config.yaml
n_layer: 12
positions: "rope"
rope_fraction: 1.0
init_std_up: 0.0426
weight_decay: 0.0
schedule: "wsd"
decay_fraction: 1.0
final_lr_fraction: 0.0
seq_len: 1024
Each number is 128 + 32 x the weight over its row's rms, rounded and kept within 0 to 255. Layers, rows and columns count from 0. The size above them is the row's rms in percent of the matrix's.

# layer 2 MLP up, 1024x256, rms 0.0428, rows 447-500, columns 0-127
size [100  83  84 108  96 106  88  95 119  91 102  98 121 107  85 113  89  82 121  98 115 103  80 113  90  96 102 110 112  84 103 105 107 108 105 107  90 116 114  83  99  90  90  79 100  96  88  96 121 100  99 110 102  86]
[[ 96 139 166 206 114  97 126 147 175 102 168 116  96 116 152 103 155 190 165 145 174 102 118 141  87 164  97  95 137 129 120  84 154  88 142 109 172  90 193 187 149 154 182 159 122  56 126 126 112 115 136  86 180 103 121 123 138 147 123 103  98 135 121 174 131 157 144 117 145 109 113  93 169 125  68  93 118 123 171 117 136 169 107 150  96 155 111 104  79 199 166 155  97 124 139 133 148  91 182 132 141  95  85 112 211 122 113 174  96 132 104 161 142 120 168 142 171 162 112 133 134 151 134 114 157 140 103  97]
 [126 134 169 131 158 146 166 158 189 114 148 144 140 158  97 119 173  76 109  92 173 132 103 134 110 120 118  67 169 104 101 172 121 106 147 189 150 140 138 144 130  93 109 122 107 124 112 113 154 177 109  77 140  73 127  58 144  80 122 128 121 190 176 149 169  91 138 117  77 120 133 134 126 115 206 104 111 120 100 120 111 169 109  96 119 101 125 104 119 133 121 151 148 134 128  93 157 159 150 121 102 111  82 137  79 134 148 101 104 130 170 115 148 116 168 111 138 140 101 160 120 129 157 112  75 117 131 133]
 [ 91 134 146 136 131 154 104 189 202 188 119 159 164 128 105 111 114 109 107 128  96 118 138 133 139 164 167 179  89 126 127 128 128 136 138 158 125  87 211  89  95 134 119  92 120 178 127 124 138  95 100  80 111  74 168 133 119 109 134 110 119  89 135  88  89 176 194 146 141  99 186 125  80  68 121 132  91 159 119 120 128 120 189  95 106 136  81 136 130 118  86 169 145 102  83  82  82  77 125  87  77  71 143 123 148  88  64 113 102 159 167 121  86 164  80  89 108 138 135 136 106 123  84 170 113 117 119 105]
 [111 128 152 182 154 127 158 160  99 133 174 152 153 141 112 115  94 136 127 101 138  93 121 115 124 109 136 154 163 167 108  79 110 205 155 117 154 155 146 132 145 139  19 104 133 130 167  97  76 144 118  78 159 111 102 139 175 106 183 137 187 185 121 146 142 139 104 107 109  75 164 183 128  91 180 116 181 176 165  95  91 173 126 133  77 135 155 122 114 163 114 131 144 161  66 145 157 182  73 171 114  79 108 123 137  90 167 139 137 132  59 119 129  63 118  91 133 145 103  64 141 136 115 140 165 139 169 130]
 [124 139 116 100  54 113  90 147 229 119 156  82 113 108  65  27  92 130 115 146 108 123 180 145  64 103 142 107 119  75 171 183  88 120 116 100 122 201 163 178 153 119 160 111  94 159 113 106  94  76 173 134  81 120 199  73 123 100 113 172  92 127 107 212 128 136 118 146 129 206 141 109  95 120 112  32 147 139 103 126  91 126 117  57 101 133 107 117 128 158 167 161 156 115 191 149  95 149 126 204  92 102 112  59 145 148 137 151 147 147 144 113 166 140 113 176 136 189 113 109 146 163 107 135  96 144 130 137]
 [118 156 145 131 132 117 125 158 157 124 107 101  79 159  82 167 125 187 140 170 107 128 153  88 136 139 114 111 106 104 214 123 109 177 149  87  33 110 126 116 162 119 116  88 128  98 173  74 121 162 116 135 160 130  92 160 150 109 117 117 146 152 180 127  96 115 102  47  93  48 139 180 166 174 121  81 132 144 129 158 149  98 126 156 166 108 159 232 151 148 158 167 143 145 153 133 121 117 105  93 139 155 120 118 118  78  54 137  88 140 131  83 147 160  77 151 118  96 140 110 150 191 137 133 148 132 156 139]
 [113 126 153 120 176  91 115 152 158 186 163 134 149 126 154 115 158 120 129 189 136 164 119 165 120 121 131 188 147  78 120 129 121 130 125 136 109 168 152 151  83 113 171 120 181  96 153  92 158  99  91  79 139 184 119 113 120 163 116 146  59 120  86 139 112 123 164 135  99 131 140  70 116 109 141 149 199 157 123 155 141 145 123 144 146 125 106 129 154 202  92  64 166 190  49 161 116  98 138 122 108 180 127 126 155  67 136 153 148  76 145 153 117 149 139 115 132  92 152 129 114  97 121 124 143 101 139 133]
 [176 106  98 190 145 102 170 130 132 153  59  96 188 117 144  89 112 135 121 186  96 162 154 172 111  85 120 151 110 130 122 126 113 132 111 111 140 110 116 131 127 144 131 112 186 148 148 150 170 159  99 171 124 128 166  88 156 138 178 188 130 154 119 162  75 106 137  91 162  90 160 121 138  74  66 100 122 109 162 125 144 103 142 163 102  98 159 134  74 142 120 101 123 161 130 167  98 209  77 132 130 183 167  85 129 150 146 111 167 106 106 110 134  72 174 159 143 106 163 168 185 176 109 196 169 149 188 137]
 [151  84  76 116  91 147 187 148 107 186 107 129 104 120 105  95 128  89 103 121 199 206  91  98  98 166  86  86 118  98 121 121 122 164 108 195 124 175  81 101 146 128  81 173 111  92 116 148 163 135 199 102 181 163 177 144 128 168 127 143 102 175 121 180  92 167  35 101 109 115 145 109 128 155 143 138  63 164 128 154 131 150 180 116 123 115 155 103 146 149  89 106  88 129 167 158 116 145 200 137 146 101 160 163 115  78 153 105 114 110 166 154  64 168 126 139 113 100 136 140 147 189 131 127 135  98 141  77]
 [115 100  77 119 107  73 153 169 134  79 128 132 159  43 144 180 185 154  91 144 119 167 133 146  88 144  91 131 132  66 117 142 154 154 107 141  78 131  83  93 144 151 160 190 148 101 178  80 157 110  91 100 158 135 144 157 172  70  72 158 175 170  92  98 178 172  26 133 139  88  99 116  85 201 118 115  65 143  92 116 118  64 111 142 163 131 148 152 139  67 129 154 175 144 193 119 195 114  96 116 138 153 157 108  66 150 131 116 146  77 107 146 151  87  69  83 130 139 165 111 168 133 141 118 144 179 158 100]
 [ 71 115 148 149 158 135 114  85  49 128  94 118 149 117  88 156 157 116 128 120 158 155  92 132 126 155  78 120 126  36 140 184 156 116 136  65  96 121  78 119 126 113 133 105 166 126 138  87 135  93  53 122 137 159 136 143 117 144 135 145 135 174  62 113 135  82 109 117 105 145 112 106 126 163 114  81 192  64 114 171 132 100 121 130 113 103 186 173 118  97 143 122 167 117  92 136 151 148 137 119 122  57 160 148 125 125 170 133 169  88  95  72 137 101 196  69 158 168 179  79  84 145 101 154 121 117 163 138]
 [133  51 111 114 152  96  55 145 168  96 125 154 189 157 168 122 180  99  94 149  80 128  95 209 181 134 131 123 126  69  98 105 107  99 124 129 156 124 151 129 132 207 204 154 159 157 178 115 154 134 125 142 188 116 158 138 119 140  95  95  97 125 160 161  91 128 118 118 120 120 158 119 110 115 106 146 151 182 101 121  71 148  98 140 106 189 153  97 174  93 145 151 154 165  44 164 140 122 141 106 115 160  92  80 201  89 127 152  96 200 125  99 125 181  81 143  79 109 103 131 122 143 131 168 148 112 131  92]
 [ 95 106 110 115  81 127 161  85 163 119 100 107 105  99  80 192  68  95 182 159 135 161 130 174 123 132 122 100  87 107 201 105 121  68 125 123 112 119 106 132 117 172 154  84 172 155  88 164 103 117 154 149 124 136 149 136 152 139 143 122 131 143 154  87 118 119 169  93 137 111 127 135 116 159  38 127 177 128  65  98 111 100 147 115 209 114 148 159 134 104 157 132 128 114 194 173 112 157 148 139 167 149  76 134  87  74 153 102 147 126 106 163 123 142 121 129 140  27 145 155  73 167 130 129  80 140 130 100]
 [105  89 117 123 150 132 157 112  99 124 107 153  92  98 101 130 114  58 121 168 104 110  77 129 105 122 168 173  99 163 105 139 131 166 134 124 116 106  82 114  65  35 161 136 139 128  88 107 154 111 111 122 134 130 121 153 158 142 114 163 100 135 143  58 106 112  61 144 102 142 129 126 105 119  97 159  95 107 128  89 100  81 119 138 181 151 153 119 165 106  85  81  89 145 111 119  99 143 124 135  97  90  88 113  90 117 174 137 113  62 136 174 124 148 153 153  89  87 170 101 136 166 120  90  67 141 167 134]
 [109 116 149  62 136 153 113 204 150  96 137 100 133  84 103 152  94  96 125 119 129 147 121 112  54 142 133 126 149 127  79  97 125 130  84 136 149 129 150  85 146 135 127 153 151 144  96 183  90 160 188 179  80 108 154 130  66 115 114  33 129  64 120  57 165 147 144 116 157 135 157 115 111  54 133 167 169 164 174 174 147 136 132  74 140 101 126  74 150  91 162 121  71 108 133 159  77 136 138 132 131 122  99 139  96 135  91 161 116 148 150 123 101 202 143 132 115 168  96 129 130 122 144 111 151 175  91  83]
 [139 117 140 123 114 123 125 132 178 101 227 126 112 139 165 111 122 167 157 158 156 129 135 149  98 118  94 108  94 141 138  99 131 145 113 128  96 151 116 170 161  87  54  96  65 132 158 123 150 137 107 145  76 174 161 109 174 109 117 158 161  39 152 114 148 187 108 134  98 149 128 157 149 169  80  95  97 144 124 144 136  74  58 151 180 116  45 122 135 135 169 127 117 153 174 169  71 126 145 173 125 129 178 125 157 163 183 133  95  87 183 117 146 117 102 152 127 119 137  97 125 142  45 149 104 125 130 128]
 [ 96 138 136 113 180 125 110  87 237 136 104 119 149 112 120 202 122 133 132 114  86  85 138 146 151 119 158  66 125 170 124 115 117 166 169 160 179  86  93  83 116 161  71 115  94 136 151 191  99 140 109 142 183 112 120 101 193 116  85 170 116 114 120 152 127 106 119  73 117 139 133 113 177  67  81 183 140  95 157 133 193  44 148  90 103  67 103 201 152 119 156 179  86 116 163 169 134 140  64 109  87 115 124  96 145 102 130 148  88 142  87  88 120 137  89 134 125 128 131 148 125 140 134 143 115 127 135 111]
 [131 123 105 144 100 202 133 179 179 122 166 165 116 124 150 106 168 120 145 115 138 121 146 116 148 139 160  68 151 165 114 124  89 119 188 163 145 111 163 113 173 126 180  78 130 142 145 158 105 132 139 117 118 122 132 129 140  99 213  99 174  96 191 130 115 119 133 100 167 106 126 152 150  80 123 114 107 154 169 152 105 108 146 116 140 100  97 107 178  99  80  99 119  99 117 108 143 156  59 230  33 104 165 109  76 120  93 126  98 188 156  97 119 176 128 122  99 172 167 108  94  57  91 101 161 130 127 115]
 [105 136 110 140 136 190 121 106 174 147 184  95 108 117  88 114 115 138 142 124 132 128  85 106 151 117  92 151 139 147 118 137  96 150 161 141 177  90 153  85 186 157 185 109 153 137  94 154  92 186  84 130 150  91 116 151 146 152 141 162  84 108 165 153 137 134  84 116  77 114 185 203 142 181 131  91 129 128 183 101 115 147 113 172  92 141  76 137 185 139 130 111 103 131 175 140  90  93 131 109 149 158 178 103  59 192 143 150 168 115 138 153 188 120 142 130 134 117 185 120 165 169  80 124  88  80 143 163]
 [ 97 155 104 117 102 119 119 119 111 140 107 163 150 145 141 135 215 113 122 133 131 105 166  79  60 102 129 150 151 103 181 157 136 117 108  95 200 120  68  76 159 110  55  92  95 142 136 108 123  93 126 149  92 135  99 149 101 138  99 162 193 156 117 111  99 109 125 184 106 152 105 129 127 146  99  83 204  56 149 141 122  84  83 117 147  85 140 131 110 158 125 177 116 105 128 124 102 139 156 162  98 137  39  91 167 110 100 108 108 108 106 145 135 107 127 129 151  79 151 113  94 178 135 177 178 147 192  67]
 [116 100 127 133 105 136 184 114 134 135 162 103  88 119 203 125 119 189 126 138 135 114 113 134 191 106 161 135  65  63 139 158  90 161 160 128 132 145 121 119  93 160 146 105  97 136 146 178  88 161 176 190 164 151 212 115 141 134 132 100 175 185 179 130 188 142  90 155 133 159 123 133 125 117  91 122 168 102 182  87 167  77  90 100 133 162 158 134 109 105  89 140  99 135  78 140  58 111 142  82 134 118 152 154 131 131 150 180 119 147 141 185 102 177 122 130 167  98  79  90  60 164 119 144 117  92 125 168]
 [128  93 105  82  91 145 114 127 155 151  75 148 139 152 109 190 103 104 188  66 169 153 109 147 137 107 155 129  80 116 153 164 140 124  99 113 158 123 179 158 180 133 117 147 156 134  84 166 162 136 167 139 176 157 105 162 222 111 118 126 156 111 137 150 149 157 167 101 109 139  79 119 138 138 135 153 149  98 132  73 121 140 171 101 151  77 114  83 234  87 138 129  72 118 135 119 161 174 112 104 133 116 151 146 109 114 124 139 117 144  69 132 179 124  94 118 144 183 130 111 129 102 132  97 131 105 153 114]
 [119 121 129 119  94 177 104 104 213 164 170  97  77 103  96 181 113 135 117 161  60 117  95  71 138 152 112 104 112 140 142 126 164 127  79 112 159 151 209  82 127  74 116 183 152  19 136 162 162 125 120 166 113 163 138 173 130 106 137 150 107 159 119  77 110 129 137 123 103 128  95 134 153 132 141  99  90 160 125  96 128 105 102 129 138 157 161 162 133 193 172 100  70 141 107 126 148 109  62 149  68 167  65 126 106 137 119 105  74 116 198  89  96 150 102 145 158 120 209 134 133  78 121  94 174 159 129 104]
 [121  77 130  97 169  76  81 154 149 141 166 192 103 175  68 113 120  77 133 121  91 166 158 105 120 163 173  78 146 123 133 144  70 105 140 103 147 120 133  99 118 140 110 153 150 107 106  80 129  92 121 103  96 169 117  84 112 155 176 131  93 124 180 161  86  63  99 118  80  71 115 106 209 103 121 100 140 121  76 189 125 124 125 156 143 126  92  81 108  98 155 186  53 138 102 194 119  90  90 123  98 155 145 105 105 103 110  66 107 138 151 137 132 117  89  98 149 217 130 160 179 108 133 139 106 174 120 155]
 [ 96 105  92  94 110 102 142 171 169 136 106 166 144 133 106 125  98  93  95 119 142 135 126  83  79  99  66 159 120 118 152  99 120 202 194 154 115 139 152  96 158 129 165 136 113 144 106 127 150 104  59 172  90  62 127  85 107 101 143 157 129 103 120  93 154 100 114 130 120 144 112 130  89  96  75 125 151 115 148 149 142 120  99 153 102 114 143 120 123 131 152 135 129 142 124 155  73 169 143 103 137 136 115 125 120 121 145  78  80  96 116  47 113 124 112 114  84 149 161 149 125 155 140 129 126 131 166 145]
 [107 114  83 127 173 161 121 182 133 150 169 170  89 142 176  83 102 106 104  78 141 137 117 123  58  72 179  93 124 143 116 107 154 143 142 132 147 147 136 114 104 132 117 112 129 122 228 147 139  67 129  90  72 156 187  97 167 144 129 117 122 113 223  93  82 148 174 127 124 144 134 156 139 137 109 118 105 100 112 105 118  94 102 193 159 175 118  98 167 128 156 108 113 108  95 154 156 129  96  95 161  87 197 171 112 110  94  75  89 100 135 107 101 130 103 104  81  98 106  64  77 109 176 113 112 152 141  89]
 [127  83 179 168 124 133 145 101 148 195 161 156 130 143 179 106 144 176  66  79 153 114 118 135 174  98 209 122 167 182 145 106 118  63 122 128 129  73 126 166 136 128  96 136 111  58 142 176 123 199 131  77  56  91  94 137 125 140 119 167 202 177 113 164  84 103 180 124  89  97 112 130  97 202 109  86 140 148  88 142  81 139 177 141 175 159 146 163 122  86 106  67 141 106  96  88 122 130 118 112 158 111 129 143 103  76 134 112 110 149 139  65 115 129 105 126 111 131 111 101 119 129  96 176  70 117 105 111]
 [139 121 175 159 136 103 115 151 114 138  85 201 198 143 159 114  86 111  78  87 138 123  76 162 113 130 155 148  68  96 187 125 150  86 123 136 127  92  93 141  82  97 132  83 167 169 106 175  81 190 151 110 130 184 111 141 115 122 181 138 135 100 171 145  90 163 162 164  75 169 195 110 163 116 122 105  94 101 122 127  97 170 109 162 121 114 139 125 199 142 154 129 141 151 171 143 138 177 143  69  76 145 115 166 117 127 105 169 192 153 168 145 134 112 130 127 122 170 150 121 126 153 187 174 130 118 205 103]
 [ 83 133 107 115  95 187 136 167 125 131 102 112 123 100 152  48 132 105 139 159  95  88 177 154 148 150 157 124 153 134 161 195 144 134 190 120 121 172 125 140 144 132 139 117 189  99 105 144 194  96 163 161 198  89 143 155 160 122 107 134 132 105  99  78 136 156 128  91  39 143 135 179 154 131  81 168 140 102 122 152  98 135 183  77 134 108 121 145 154 115 140 117 105 155 146 109 121 145 140 115  96 166 145 150  92 159 138 134 163 157 128 132  95 102 191 100 128 140 166  73 130  79 135 151 123 154  75 101]
 [147 174  77  99 144 128 141  92 113 111 132  73 133  71 158  81 146 141 187 142 183 123 113 136 135 154  93 111 165 124  75 128 149 168 113 147  82 162 143  38 163  96  68 127 135 143 135 115 147 113 149 171  47 148 164 138  72 160 139 195 109 117  95 107 118  90  96 128 128 126 115 103 116 142 122  86  69 156 168  96 119  66 100 145 124 125 132 135 108 127 143 127 131 143 116 185 109 145 117 118 118 141 132  91 117 156 118 103 144  39 127 139 129 105 105 107  85 128 158 156  91 103 208  94 129  91 119 150]
 [ 97 116 135 153 115 127 110 119  42  76 131 117 141 122 137  56 125 111 116 162 138  64 141 133 149 103  79 142 144  42  90 107 135 191 178 124 125 105 150 105  85  60 145  94 138  86 172 159 149 100 119  63 125 182 169 104 177  94 112 104 143 158  85 166 213  92 170 145 132 177 169  78 106 132 111  89 182 129 164 154 134 129 138 120 179 108 162 146 122 156  84 142 128 153  79  94 127 134 111 150 106 120 130  97  89 123 148 107 144 125 134 153 127  98  96  96 113  92 130 125  94 107 146 152 137 160 189 107]
 [142  95 118 141 133 160 150 181 188 119 111 132 129 128 147 134  63 145 139 155  90 107 113 128 180  87  85 113 122 146 143  93 145  92 167 131 173 132 153 132  96 183 150  99 133  22 138  99 168 124 103  95 151 126 149  91 134 137 193  70 174 109 126 128 185 110 144  97 156 142 137 151 133 110 118 155 136 159 107 155 103 160 159 137 113  99  85 131 114  95 177  87  74 134 155  90  96 140 126 141 164 140 113 126 182 140 131 169 136  91 161 127 195 116  77 153 125  98 171 106 113  57 142 152 157 202 171 149]
 [149 147  48 171  73 137 112 169 203 122  71 140 120 125 105 136 101 179 123 141  89 143 106  78  84 149 130  86 177 140 154  82  28 101 132 145 121 200  66  71 105 102 143 159 148 113  76 130 116 117 176 150  45 148 140 148 115 113 179 131  46 113 134  80 104 122  94 167  85  96 126 105 142 127 139 135 154 196 168 171 127 130  93  69 114 102 144  82 133  94  93  99 121 145 118 163 179 105  94  88 144  93 174 108 138 141 108  94 166 130 125 150 122 131  99 146  75 129 114 107 163  97 115 119 114 139 119 192]
 [193 129 116 113 124 135 129 117 193 123 167 133  92 127 152 164 113 172  86 135 127 166  85 146 136  88  99 116 118 172 118 102 121 134 163 149 158 188 154  89 142  90 165 148 133 148 106 153 150 155  80 130 104 168 126  67 140 176 111 172 126 107 114  73 120 138 139  92  85 138 134 147 134 105  85 110 114 157  98 130 165  88 139 121 115 139 156 137 155 130  84 196  97 139  83 110  98 125 102  74  85 122  98 103 177 125 118 161 133 163 177 123 154 114 144 171 196 174 155 107 164 198  70  75 105 118 133 172]
 [120 142 138 145 126 133 120 214 109 147 175 173  99 156 124 179 162 166 123 146 200 125 131 158 154  66 129 174  84 154 148 101 151 147 132 140 134 122  93 165 150 187 185 177 120 115 128 115 142 109 177 131  65 101 122 140 133 144 109 125 118 155  98 149 118 151 111 147 143 110 132 122 101 159 137 160 154 120 163 211 127 119  59 163 116  74 140 147  76  73 137 114 147 151 131 157 102 141 143 146 123 121 131  51 111 179 187 136 172 132 139  91 173  82 137 108 106 170 108  65 113 161 188 138 111 122  93 134]
 [ 31 144 142 107 175 133 183 162 148 138 125 122  83 141  70 119 123  82 152 113 137 115 192 137 130 157 138 104 137 116 159  98  79  91 147 144 158 191 146 155 173 136 123 159 151 108 114  94  98 150 167 107 129  88  91 105 125  62 104  86 146 122 138 134 128  64  95  67 127 132 143 182 109 134 136 136  63 107 123  74 156 114 162 111 101 164  99 113 123 133 167 140 162  90 154  79 111 115 106 113 107 125 129 111 121 110 114 122 162  98 167 135 141 152  72 144 116 157 144 128 144 136 166  90 108  93  69 108]
 [129 115 118 167  85 169 163 119 111 140 151 123  43 130 151 127  91 179  84 151  90 105 195 172  89 193  60 124 134 169 137 182 126 136 138 113 118  82 149 125 134  90 119 107 131 120 131 132  89 156 139 143 169 146 129 206 122  77 121  79  92 210 107 146 121 181 137 113 136 131 115  94 144 134 144  89 123  53 177 132 135  81 120  96 119 176 139 194  97 131 113 101 185 189 108 168 153 137 146  95  53 140 112 146 112 125 144 148 152 123 139  82 146 198 109 145 161 150 149 132 132 169 127 132  72 128 118  43]
 [120 151 111  59  96 109 104 161  73 115 141 124 165 156 107 104  99 128 104 135 137 123 101 123  87 108 163 183 101 156 109 189 195 142  96 119 141 144 162 202 176 108 195  89 124 154  83 126 176 161 113  82 136 193 143 127 119 157  90  89 129  76 170 223 155 124 134 131  70 126 101 118 171 146 135 151 107 144  65  89 140 113 155 138 162 155 122 112 176 181 133 116 177 165 100 134 113 152 156 142 154  97 139 118 210 185 176 132  51 138 108 108 147 175 113 157 165 108 161 116 197 171 144 105 123  85 119  61]
 [120 137  90 121 114 117 196  77 175 137 114 104 114  97 138 128 168  94 134 134 136 126 133 149 122  95  53  81 146 139 151 141 169 132 154 113 117  39 113 137 126  85 131  95  97 135 180 120 105 177  97 118 103 116 148  89 110 141  75 141 139 165 167 190 165 121 146 244 118 113  87 183 133 118  91 119  89 117  99 121 165 125 130 151  89 158 141 153 118 136  95 127 173 120 155 136 149 179 138 144 113 190 147 132 115 122 177 118 155 148 140 101 163 119 125 101 195 193 171 128 144  67 130 105 153 145 113 118]
 [150 161 129 179  88 104 115 119 113 150 131 116 122 140  58 125 157  64 115 132 100 130  72 167 157 180 137 255  92  96 170 156 135  83 129 141 118 165 129 154 130  71 120 133 127 128 108 119 125 144 117 139 119 109 181 121  95 148  91 159  94 163  97 116 115 151 171  87  65 152 132 102 149 148 148 146  99 163 104 238 104  94 137 130  79 195 183 117 149 133 142 124 124  91 133 118  74  98 187  94 101 101 123 130 143 110 202 168 133 138 118 197  63  66 140 108 156  38  93 107  81 125 171  89 104 158 172 155]
 [ 70  90 149 140 120 106 186 151 150 126 166 168 111 103 156  89 100 132 111 114 137 121 205  95  62 107 163 150 200 157 124  99 101 114 105 132 135 121 153 117 135  32 123 136 120  93 142 159 121 125 192 161 134 152 135 105 114 121  84 107 172 138 119  73 120 168 145 186 104  78  64  92 111 135 116 155 127 148  89 160 115 161 224  91 164 111 100 137 129 120 114  76 137 118 213 123 173  77 137 151 121  73 146 184 128  82 122 173 112 132 155 138 138 163 124 115 113 137 145 167 112 111 163 181 119 124 186 127]
 [151 205 133 135 185 151 150 145 167 102 129 133  99 153 137 104 183 111  67 163 117  84 134 138 119 107  46 128 150 142 138 131 143 121 132 177  81 107 100 119 174  97 110 166 103  80 122 105 142 126 126 147  97 132 146  96 148 105 155 122 184 109 169  91 146 101 155 163 163  75  62 150 128 154 178 111 129  95 127 162 115  70 141 175 126 133 172 125 136 151 121 149  96  93  64 159 158  78 162 168 180 110 103 150 175 102 164 125  71 132 108 126  70 151 124 131 137 129 157  50 175 145 148  94 123 150 162 157]
 [132 150 206 145  84 149 126 147 174 142  94 122  99 166  77 107  61 129 147 126 145 170  71 113 212 126 166 141 134 120 170 167 131 119 179 183 143 157 149 122 139 122 165 178 145  92 150 160 163 149 157 124  79  61 127 112 143 142 165 116 127 132 136 114 102 133 174  99 106 142 154 126 127  76 153 149  41 125 119 146 127 157 138 185 118 109 148 145 160  71 190 123  94 144 138  66 138 103  15 114 160 119 145  88 151 177 116 110 144 136 177  83 131 140 103 116 123  73 148 155 129 111 121 137 156 126 122 127]
 [210  67 158 133 131  85 105 119 119 190 117  71  83 170 181 113 136 188 110 129  97 117 103 142  90 169 121 159 124 142 135 117 138 131 113 129 152  95 159 133 179 133  94 108 133 105 112 114 162 123 105  49 119 135 144  86 118 127 129 130 105 117 143 117 163 158 138 117 169 210  97 116 184 141 138 104 138 111 109 115 128 121 115 142 116 118 123 144 107 153 144 146 120 162 119 191  96  90 141 127  68 146 104 113 136 157 218 149 186 173 127 152 141  55 156 101 175 127 141 149 131 133 132 124 153 108  97 168]
 [162 116 179 100 149 128 146 113 155 150 137  77 109 127  74 108 146 161 120 130 109 137 168 137 208  90 151 110 108 132 174 124 139  88 106 133 117 150 128 150 123 112 194 119  96  82 139 184 120 161 152 171  88 147 123  95 193 109 144 111 104 136  78 130 125 106 167 163 118 105 132  85 113 148 113 103 162 184  90 142 154 161  89 156 152 154 138 129 164 127 123 155 124  89 137 130 174  99  85 100 139  88 128 145 144 136 128 171 128 206 140 119 101  99 129 103 138 164 159 130  86 176 119 103 143 104 150  83]
 [165 159  73 130 131 125 127  82 118 134 115 165 122 141 115 115 191 100 144  81 152 147 127 140  80 132 150  62 108  95 104 125 144  89  90 109  95 162 111 145 145 181 134 133 180 212 129  92 139  67  70  88 107 167  97 157 110 150 111 129 113 122 123 106  54 127 127  63 163 116 124 138 136  97 195 106 176  83 137 124 161 113 127 106 139 112 109 117 113 109 155 135 163 152  91 146 105 144 137  99 133  30  97 103 118 118 154  98 125 102 104 102  89 134  94 129  87 223 136 129  92 139 119 170 175  92  76 125]
 [154 131 116 166 160 162 147 167 177 120 139 140 169 105 183 134 171 140 136 127  82 115 160 107 138 132 102  81  86 177 157 117  76 125 130  86 162 143 128 114 111 120 105 117 150  95 112 174 171 111 199 122 188 127 120 125 114 178  84 133 137 153 146 144 107  99  33  89 145  77 156 134 117 101 156 174  79 188 121 113 164 134 189 129 144 157 125 164 100  95  69 152 136 159 213 137 145  71  88  77 140 123 106 130 151  97  95 153  91 142 152 134  72 136 147 107 159 116 101 149  86 181 127 151 121 163 129 135]
 [152 161 105  60 132  50  79 141 116 171 210 116 115 151 165  68 152 145 111 142 106 139 135  97 183 140 136  93 127 167 130 158 111  65  85 142  84 129 163 132 125 174 104 161  96 105 139 157 144  94  91 156 133 170 180 151 168  94 123 101 111 117 141 110 180 188 155 110  93 139 165  70  83 119 153 166 186 140 162  82 121 110 129  98 105 102 121 146 109 125 110  95 156 152 163 144 106 141 114  88 127 113  81  72  98 150 149 146 106 113 100 104 141 170 114  77 192 102 170 164 112 140 101 106 154 164  91 163]
 [ 91 106 168 171 129 122 106 185 157 195 135 114 192 110 119 133 110 124 180 114 119 179 106 116 196 106  93 194 108 132 117 170 169 168 139  77  70 112 177 110 117 161  91 121  99  93 120  91 141 132 171  98 128 108  73 150 114 185 141 122  83  77 126 147 124 146  83 161 152 171 158 133 179 140 123  98 193 125  93 176 108 175 178 110 189 110 110 157 148 153  81 138 120 154 143 203 125 161 137 107 150 107 202 171 108 143  89 111 168 107  96 111 115  72  82 107 134 117  77 115 113 129 104 148 131 113 159 154]
 [164 155  62 108 148  86 133 113 118 100 113  96 135 140 145 144 148 146  95 183 121  72  68  47 151 135  71  53 136 121 148 145  59 118 166 137 135 129  70 145  89 176 102 152 152 115 148 203 125  78 133 161 103 144 125 162  96 106 146  84 140 141 146 209  69 114 112 131 128 142 187 147  70 143 154 112  90 123  97 133 189 134  92 147 164 171 147 102  99 180 124 105 132 122 155 123 122 165 107  97 130  96 148 130 160 132  88 148 154  54 152 128 110  96 186 143 140 114 127 175  97 116 123 125 154 105  94 144]
 [112 136 104 154 142 141 116 160 182 190 158 152 173 160 148 140 114 121 133 120 100 137 177 202 138 174 108 125 141 111  60 112 126 184 121 180  93 128 154  78 137 149 103 167 145 126 141 101 125  58  90  82 156 159 159 156 185 172 124 117 142 134 129 122 117 149 181  92 137 168 119 171 166 116 135 132 179 136 164 164  71 170 147 184 177  79 142 123 121  85 180 140 172  72 101 215 160 140 158 103  82  99 148 113 146 149 146 240 130 172  95 120 145  96 132 109 132 123 164 154 122 155 109 198 120 120 131 164]
 [179 201 131 104 200 181 146 105 168 148 157 204 111  87 167 145 104  98 188 126 138 123 132 137 129 202 126 129 163 121 125 109 170  95 117 127 126 118 152  80 117  78 131 168  85 143 139 207 121 101 194 136 135 179 125 115 131 112 168 106 140 156 163 171 113 127 187 128 133 128 187 122 158 171 185 167  96 181 114 156 109 103 181 158 115 160 124 143 129  93 157  93 104 178 159  94 113 173 102 164 127 155 119  83 148 140 118 111 165 139 173 152 138 133  72 120 127 134 135 115 130 134 150 121 228 116 107 153]
 [ 79 192  77 115  93 141 211 104 110 139 125 109 101 157 135 186 148 130  79 204 117 134 157 138 178 110 127 149 127 187 132 113 159 182 160 136 189 153  98 146 146 130 166  97 100 111 157 101 143 135 101  50 114 148 122 201 152 192 219 169 129 128 144 114 159 147 140 202  87 147 144 166 114 149 122 134 104  96 105 190 146 108 127 157 124 112 146 146  81 124 106 122 163 132  89 156 168  97 145 162 160 143 202 162 148  74  85 136 179 132 139 138 105  77 126 140 161 129 127 110 130 156  81 115 163 101 101 101]
 [146 128 112 190 139  71 144 149 129 172 136 153 126 163  54 162 140 164 164 158 143 185  73 106 138 126 139 177  87 121 116 121 136  93 105 151 137  75 103 139  97 133 157 154  80  85 130 181 126 141  87  74 199 129  80 138 156 178  79 155 137 121 142 121 115 109 118 170 131 114 189 143 119 149 126 186 101 146 163 150  44 118 139 148  90 134 168 165 135 117 115  93 146 185 171 158 166 107 162 118  68 152 139 137 118  88 160 102 117 135 171 126 149  94 134 113 122  71 145 120 105  90 141 119  63 207 158 108]]